{"num_hidden_layers": 21, "hidden_size": 96, "num_attention_heads": 3, "num_key_value_heads": 1, "head_dim": 32, "intermediate_size": 256, "vocab_size": 2048, "hidden_act": "swiglu", "norm": "rmsnorm", "norm_place": "pre", "norm_eps": 1e-05, "positions": "rope", "rope_theta": 10000.0, "rope_fraction": 1.0, "qk_norm": false, "attn_scale": 0.177, "bias": "qkv", "tie_word_embeddings": true, "parallel_block": false, "init": "uniform", "init_std_qkv": 0.0696, "init_std_o": 0.0, "init_std_up": 0.0696, "init_std_down": 0.0, "optimizer": "adam_atan2", "learning_rate": 0.00226, "beta1": 0.9, "beta2": 0.99, "weight_decay": 0.11, "lr_head": 0.00975, "max_grad_norm": 2.0, "warmup_steps": 219, "schedule": "wsd", "decay_fraction": 0.732, "decay_shape": "linear", "final_lr_fraction": 0.0, "batch_tokens": 16384, "max_seq_len": 512, "doc_mask": true, "train_tokens": 120800000, "max_steps": 7374, "dataset": "wikipedia_en"}
Each number is 128 + 32 x the weight over its row's rms, rounded and kept within 0 to 255. Layers, rows and columns count from 0. Numbers have three digits each. The size before them is the row's rms in percent of the matrix's.

# down: layer 14 MLP down (transposed), 256x96, rms 0.11, rows 145-184, columns 48-95
# gate: layer 14 MLP gate, 256x96, rms 0.124, rows 146-185, columns 48-95
# up: layer 14 MLP up, 256x96, rms 0.116, rows 146-185, columns 48-95
down145 095:094111152105171140137138162158131177168179167103176092121133120114134124087111173150055168112142104122021115105131142124091145172095090171100131
gate146 102:125106117089133134067143072127143146098082072124103045151126088142174161127162143114148139106139118100133173159187170131136151133111171120108139
up146 103:155148103135128104095141103099181106105070145115126093140125089124132147070057140157098141177145115147200216145139151128192153139146181134119105
down146 104:065173091092101145157083082086119136147113182118137161116156066150169118097122140125098121170087113185173111156158184149116126105103126134139130
gate147 098:150126182115107138074123144177125188133164118207125077079132126139097154132188094135141139121100093137102117074119134098124130129096101118065098
up147 091:087130128104161128079122118154181131139140174092121123152083160148123118126095141081097075167139133125141158182132151183083184132124131132154160
down147 095:099134175159116149111142133162170187106168165143060097133073172109175107139118176189111131154135093133166089161111167064106116123114107114098183
gate148 118:146164131078144139126194093081154084095145132110146154114122102112103164144161167121136157243136103122113205110084162113100132155110166091094142
up148 117:132096128111140123112209118158165158118136124124146083111111122161085143117149161147101180233101086112129125108093172148125148122113132070106170
down148 111:105172129122156148096062178119116140134141154175154130165145149116202091142142070116137078019106140147119094164160077152115108149135152192188132
gate149 093:120105092096122139145157146068122102092134123159110091100089109128094127144194152094099073161153194109112158113164114134093138143179115147139174
up149 097:127112129102115055143085143131075130100113066163155135085097118099082102158097128151100111133156099135213144131180089093130147165157108141076139
down149 096:143211096085144081158120129116063145036122125146184136110107108121146127123151158123125144141135139107101125105157122100163094114106206120155112
gate150 094:172130124114136051106111099138119106094095224133131133162146126133147184093111092069063090186107076114176117133095122128118093111162118157072131
up150 095:119142104088112123134143136156103122098159146153162118134101133137085113177077155121110094118046103171193116105124119141165175111139097151131170
down150 093:126117135161116108120137118096120139122110123120073071055134132113073155124125090095187148094165093146050185109148121123125166107143091177133127
gate151 093:143124191172175156159184193177166227118166126130140120119124130111085129072144135122132157121135127099145134104081152120137096120144082180131168
up151 097:166144118123069204125114080105120104034117145095075113121113146121086140123130112144110099132172157107120162105175126134089178169116113105125143
down151 098:100058138136094142103162137095165044132093095077060124081104182131130153196105120171128186074135138114137155135186066151113096126199135112151091
gate152 100:156106142137074116171155179178122081090098078154222130139117110115112071101100116177070171092138138138105146170123137083111140116164125108115143
up152 102:114126176101097109161163146137166117179142158117084174124117132099161133141122112088125119147128138034067104096080084169155164096141130142143135
down152 100:140057093146141140151170107198183200141123144173184136111152131146169073090135122169150174112119142119155111093149170121178178101079167137134156
gate153 088:121164079088153147076139130138182130160154074153104119147175113191090105068115138133103195129130151150154138099083141070140116163110130144160095
up153 094:125123131133156076123116172134155171075097114151120189099105111131148144097105141100180166128127135099099159157171156188089156123178115156115137
down153 092:122058100114130134141128145131084124105154135099134126076069063114126094049173117123103109108112075123087157142103121182116130169175106188101083
gate154 105:133097131166087103136100127208081119119136160096162163151125089099112133153096178085175126182155151118099144136163151091090125182120131167136114
up154 104:157149169087192119119155159145176121143200134081119161117129131159108153099078102145127161123141048086064099151129110144099144117114110109132182
down154 103:132171207085087124113149119151114119148167115105108115098126136119092094115126117091162189119091121140041110124177110154035151122146144134091102
gate155 108:144146152142070133124142133094112154098154117128143064113129140095114101136120128169110157179113151074129169162089108105113144123101155138115087
up155 105:133101167167157167127178164113164122122150108166096121196102139116112063074092059119097140103170158155125092053056135132131083107133129149167123
down155 109:096102178140092090109109115106148123072125125136167100085143111143109117146109139120139114150149113119126162189170152099090085148109160156111104
gate156 098:133139131067155099038142096146116094126205178170179104158177102139100158106110095113127165124120109134155152170149106117106107160123097122115162
up156 099:103071129109135126168131142103125185160130135082120124187079119078109128115122121173056072131083156210164115164097136131141155127114118156061136
down156 102:160100103069118113127174147121089109134207118084145085162146091131090131094144171144116116183109187175185121127096120148070129142149133142122170
gate157 106:126068149091163030092103154136126121100175088142111083196109097123103112108075137094077066137091127161127104099106192167125166103175176141100110
up157 094:090082074098100125081118067131104113124109106144181094133154126154195100169126115110021101123140093092104122077107162132091081149204118083135120
down157 097:130202183089153132151132137097156161115123107121113114108167156187072160124190172130143133197085129094199130098184104076102145122133122144144123
gate158 109:104089145069125071147134119163117134131136073130082116078102121149141159160173134097103118126167118153106164077156134162115117169142083175072172
up158 106:121180149096089071094093182127117159145111108139168153120123137146098084096087122123135121184121115140106195128137155149166170111065128155146143
down158 106:191141128090113108152127140111112075149108087167145139118091180164077122122148152193119138140160119194119136107148149104134166091034148145131107
gate159 107:090179124123146109127171110134090140077079122144181128089098079142102112086146078147150141131121082129141103163111165078141097183125106160147162
up159 112:162118181136082133112125084154150132145123153085125103151148137144154111200108147146152062123069171122123110109100094189144161144126173127151121
down159 102:171000112108121107090141102125096138167147159134078139118136145141146107163091100193097059090127143106116128130159125157116137146146135100082102
gate160 109:128075142139181118111190077122116131158114109107127133120146172157137143160079110180105116112084106057108134101198059160139171129129077093121139
up160 104:071075198107099156150147103168122107136128140138118114055086204073102153177136126109096141133084117155084172134149124190033138153125153113124126
down160 101:113224107102190113096088204107155138171136122154089131136142114110096127120107098117094107110171151099135141138114113120173067162124146118113086
gate161 094:165136125141147129103154196121114140174167098085122154115137099073135095145073116146109083143125170129105176183132076149151099205075172138085144
up161 107:076131139164128134167155113138161120054103158181139072081105153183171113126132116088113210121156115170174117072123149116127128078158103098076093
down161 101:147050118079116141111154146142127083155107128096132127188165108093088127141074099143139109155067147094079132143109086144130153150112153126116153
gate162 089:119126075155138119142188124136115087139147157123130173130184087111125067134094211160081119207133104085120094092159109064133131082110165179166122
up162 093:143141077172089113083147111115080109138080092091166124183168122151084174127104088158099123076132165128107133151061116127155130081173093157143086
down162 092:096065161101102147116179083137131125089118100145079124146105192148127187121104160114188176147142105129104166157130164143106107136101181144128199
gate163 098:096139108149098185104091120141122135125064152178201141184144143176145111112120138141144158119077128136063144128146146131091146154115108090132081
up163 094:135087131121110124124125115140060123157170104138112097102060145126114128199160113099123109136164076117111195077122187135185113077175135135140078
down163 094:106093170126164116104132130180146141128103151122123123112182097166148116063089155153171172149160077156169119126089150139166152091062120127112147
gate164 100:180108126103169130103177124122129165058137125190106097058117120068123101094181122146126114132067119110108145154154097097119131170074100169079046
up164 095:129115152136138172105156124113155141116098104095217219192159156098051167158092181100112132115171085147165158136112129165103133149158125112139182
down164 096:117168169131097115116149125101104136121090176105133147173118107137111125175086143194089164139121115138098082173084128126122088129138100105146125
gate165 108:135127133092120101160151138134092097135128117189128126173148082062158131113130099206116165148152116107128148166053123065179124174095152152152137
up165 108:077116123172167176128112188117101164134085096089158070102139103124119115139159144171096135155130135128200175111139177103160166149125086126117065
down165 105:100124131125127155144086165146070118144111109153141132168110119092147217163138193156128121165168102090146153133110128073145153120125090126128114
gate166 093:161110131077123148066099117153109173193167161127153149180196112111138139111109163169082097157147114124061086161113111140135150100149105153075133
up166 105:173180098162122153148097178142119168170089150143071158126124101166147112139113177121178104131156100120113130090133111206165110136148143080153102
down166 106:140059118193149143195111121123103067086131117131064155083045103180117073157139123115213110121155122105196144142140137144129121175118162076196141
gate167 099:120142117101145137096138162127065161120141137148175096127177107077089122156081169128112159130080127121093174119070097107161174170097138117104103
up167 093:153120165117165135136092120117138144144123127125159130118146215128180124139143059166074080116063174137158157103137169144088070150150103162097099
down167 094:105004138169139156108117153132199150149150128159137149189142150177067079124138148155146135140142148187101124161164186155117147131099120154083110
gate168 093:148105169147243175081124120108066195147173110087127090187178118138109134154145083120074108171122156081119117098122173185128100107123110131112171
up168 095:146107146114097100206142090100176119142153108136117074096146087146149139158105148205191125131120138160093117125097139160131152165072107193095128
down168 098:140045111155135118159127112080101130131145132132173060150149101163127120182144154140160131146106153150088093132116131142117125197120092185128173
gate169 097:118092118167111184113104090088160121168223115148141105140193153110139173192163120103102140168128117044070180164091133135133163119134166105079143
up169 097:093130106196156128121135127142174190065086135138137039117141147132093089108078095088127163140123132170123104114112152122098084166159115162129104
down169 098:144066144210121152081108155111108102155169140119099120142178125125163046158117129136151078191158124130122090117109174135085191149109150113128100
gate170 103:115109157113140132088159060111118167130096111096161106118183056079126187092159076142086158132148168120111140210109098116159154168112046118108163
up170 089:105169180166120091103137051120196162102069122091100134070144127104114168134140099137117161080172112159120164113132130072143102165109086100175138
down170 099:094118154155103101108123128148139185119128152090119132082139137137137133153111046087227114114171107160129073107149132121115135102142117081149185
gate171 093:037115127123136069134110172151061136111140091164128107171177102138133128151126118167145094117066133126128136145142148157067146123066101137102122
up171 092:126108143140105213169140086111138103117143131120193082157154086082116135097098139120104150112185128122125110131152133092132117144117116159126101
down171 094:154136110126139163170137131147115102149132138188172086127122041105069115114122136152110073136096097148138113149076144133099113170126090138112128
gate172 110:097139161060142152098144106134144113104116146111149130151108109171139123198174133194125153200154132174104129125096103174137139086121102173113147
up172 103:100140140156108097120157112176164103130157161060133166169117179129159133112102159114148090144111102110128132135149072183159139077099109185113098
down172 102:125092137128105186090106175189116122114084123047085128187114095139145144120125132156169122149096083057133119099125121195097170112120119123110127
gate173 105:089103075093129121089159129145122151146112083158164157136170138146084082112113107090063125170103094105178157135140119077071164115158067112118099
up173 101:184134106156081125099061150085061078158117129124073103168142110134162160154130146175135079104118078126096131121131088121114133133159157140158160
down173 106:140178176153109139167154105112101107125110088121111109207138119072109129116155127178150111181154085126083130133166112130207132109027153136200174
gate174 098:166112094082209150100159131109120133106136103145137071109104095100123193150160144165144098149147128109090144138143102088124144104093092185111104
up174 092:138146109146184105115111136114086119132107090131084118087075142108120141143128159131171098149127088121144137065126090075131118089120117137187092
down174 094:053153124103155099158165102135082097091075077091090154075091172064129135159154118112116102172151111099137109150114140133151176125090151163197144
gate175 109:092096113098133079136145106165078130151129108181091154082177173121109155137126123118091110123166123059134116112149103175083124097133128151091163
up175 107:113126144139146172115194151148081115084145133083144164152153045158138125119135123163144147109124131160066112166101086173155160079086137068146095
down175 108:109164122074115120103091113143130123140124168123218114164096047176143087149127108157158066087154191111132121137106092190103166085092136080170098
gate176 115:075126134133158153106107136113133084126178114128124113106153132094120161175211104200145119170079155104081139137147135126088163148153045187142148
up176 112:082144072182147178124096201137127110140136153129087150119129122137154113147114104164159108174100142127105120078150137111151143155165098133125075
down176 110:117191064153116103129110156133118130127090160184143181127130116134119167173090098186186090165117112146128165073131117082121124117135090146088121
gate177 099:091097167149128119098148125159145115094129202117099101101165126164141163159049078133026123110051133090101133113118134154083100147121140128169125
up177 096:083131148119131129146173176165097155154191129114140082138133120100132150139149123139187143113150106102129153113080104133130149095098159089123151
down177 098:074066147158143133117056163137129133164166144151159142127063108174181075141144145100137119136139161147129177106166112129073179103087126188138143
gate178 094:102106176091122174063123150093113093149135140098179098167136127094103134152147153126086102157108058152125142141097143110092150115145045130094108
up178 087:130177139120117153107113220134106098177066094136158109099104124118136133206126135087148096173146112130185173122108129130077125137194083092127086
down178 093:199202085165115121126112164150184144144043157126117159146130152120119106107143104159168145118160148132147154102142146119110094125129170088142132
gate179 105:126143108136128093151165180147158096118123148173146102158202130143141131066121146199111104173075181152146043130091136137159087133112115160121114
up179 102:142158141109134050124115154148155023111112133092135103089132192103121071062159158124132074140159105102093128160142116131051145144131141139142103
down179 100:113087163076131139086125131104161140153112162092105143103135153032063153131098097108168165158137088175109137126183105156098163082074138080159128
gate180 102:074102118167129151116148155146134092112147102101188144124165104045053193151101106155116135119139129089137145159122157122089148154105149102089135
up180 103:110099107141132159140196138164144188120164173155143107151106125148124066197149114094121144121090151183119148135174140174089137149128089152091116
down180 103:099067137118115150115166122190118193074177125098131095174101120140138103149101109094127124184128208123149138130077158190114140128098088103107046
gate181 105:050131132123169138050188133182103093131120187157160121168123123091145126124171149112132175140099087075110165166090142051140143145059138163168128
up181 097:132169131106132081098184076078139104167070154152103083157124089086138112148147143126124118132126097079133083105092088102198138159111124141167166
down181 098:174180123117129101143111158082113152138106141103045105183095148134108107187146131139140129114168147158151083114120144161107166152169159134131133
gate182 093:186120133110112100102130132163120104128096127159110105062176129050128132116092102189079164125115145100121127159158169076164106092129077123162135
up182 095:178150171125120060117115138165088079165107111127057149097099138105157133092052108139133152073133131116144126149173099134222160109153096112179135
down182 096:137192119174092091157132117149127134118127118138103126117139145152189135119096128116146082015136182080142084145190104149151089153119125109190172
gate183 112:105117183124208113117107092139046139105153175137091152132127126172177178057154118139133118150120159217098086113162143130112124180135096164162157
up183 105:124122099125100127205101114198160142082098168092139070089157079100158091162140107097133155122151097077145121108166149116045160088107152072118152
down183 106:152069080077132119128117137126116135156144111106126142135112095137042157187123159118134072160106106078230189154155106128117130104134122106160108
gate184 101:072064109154140147118112116131163136129150079113161163097117129125067198098077110090096150118104162149121143119106164128144183123128108149091169
up184 100:112118155176104145153122138123116174160111131194133113185184121097135128138158119119183106106149133144096145157165156196207081161141180168178141
down184 101:142155161186112140119096081127119159148108138148128079189164112063160068161166126131147185150102107106132126124130166146155103177126152127174153
gate185 095:144134112050145150124151129137114198159184143099053124129104057096112149164158118143071121145133143087054167141090138143101159217068154147095105
up185 096:097088167166168127069086099117172130078157141077159108186175154158075167075127159129173147115107137151128118125127142055139128127182103113161188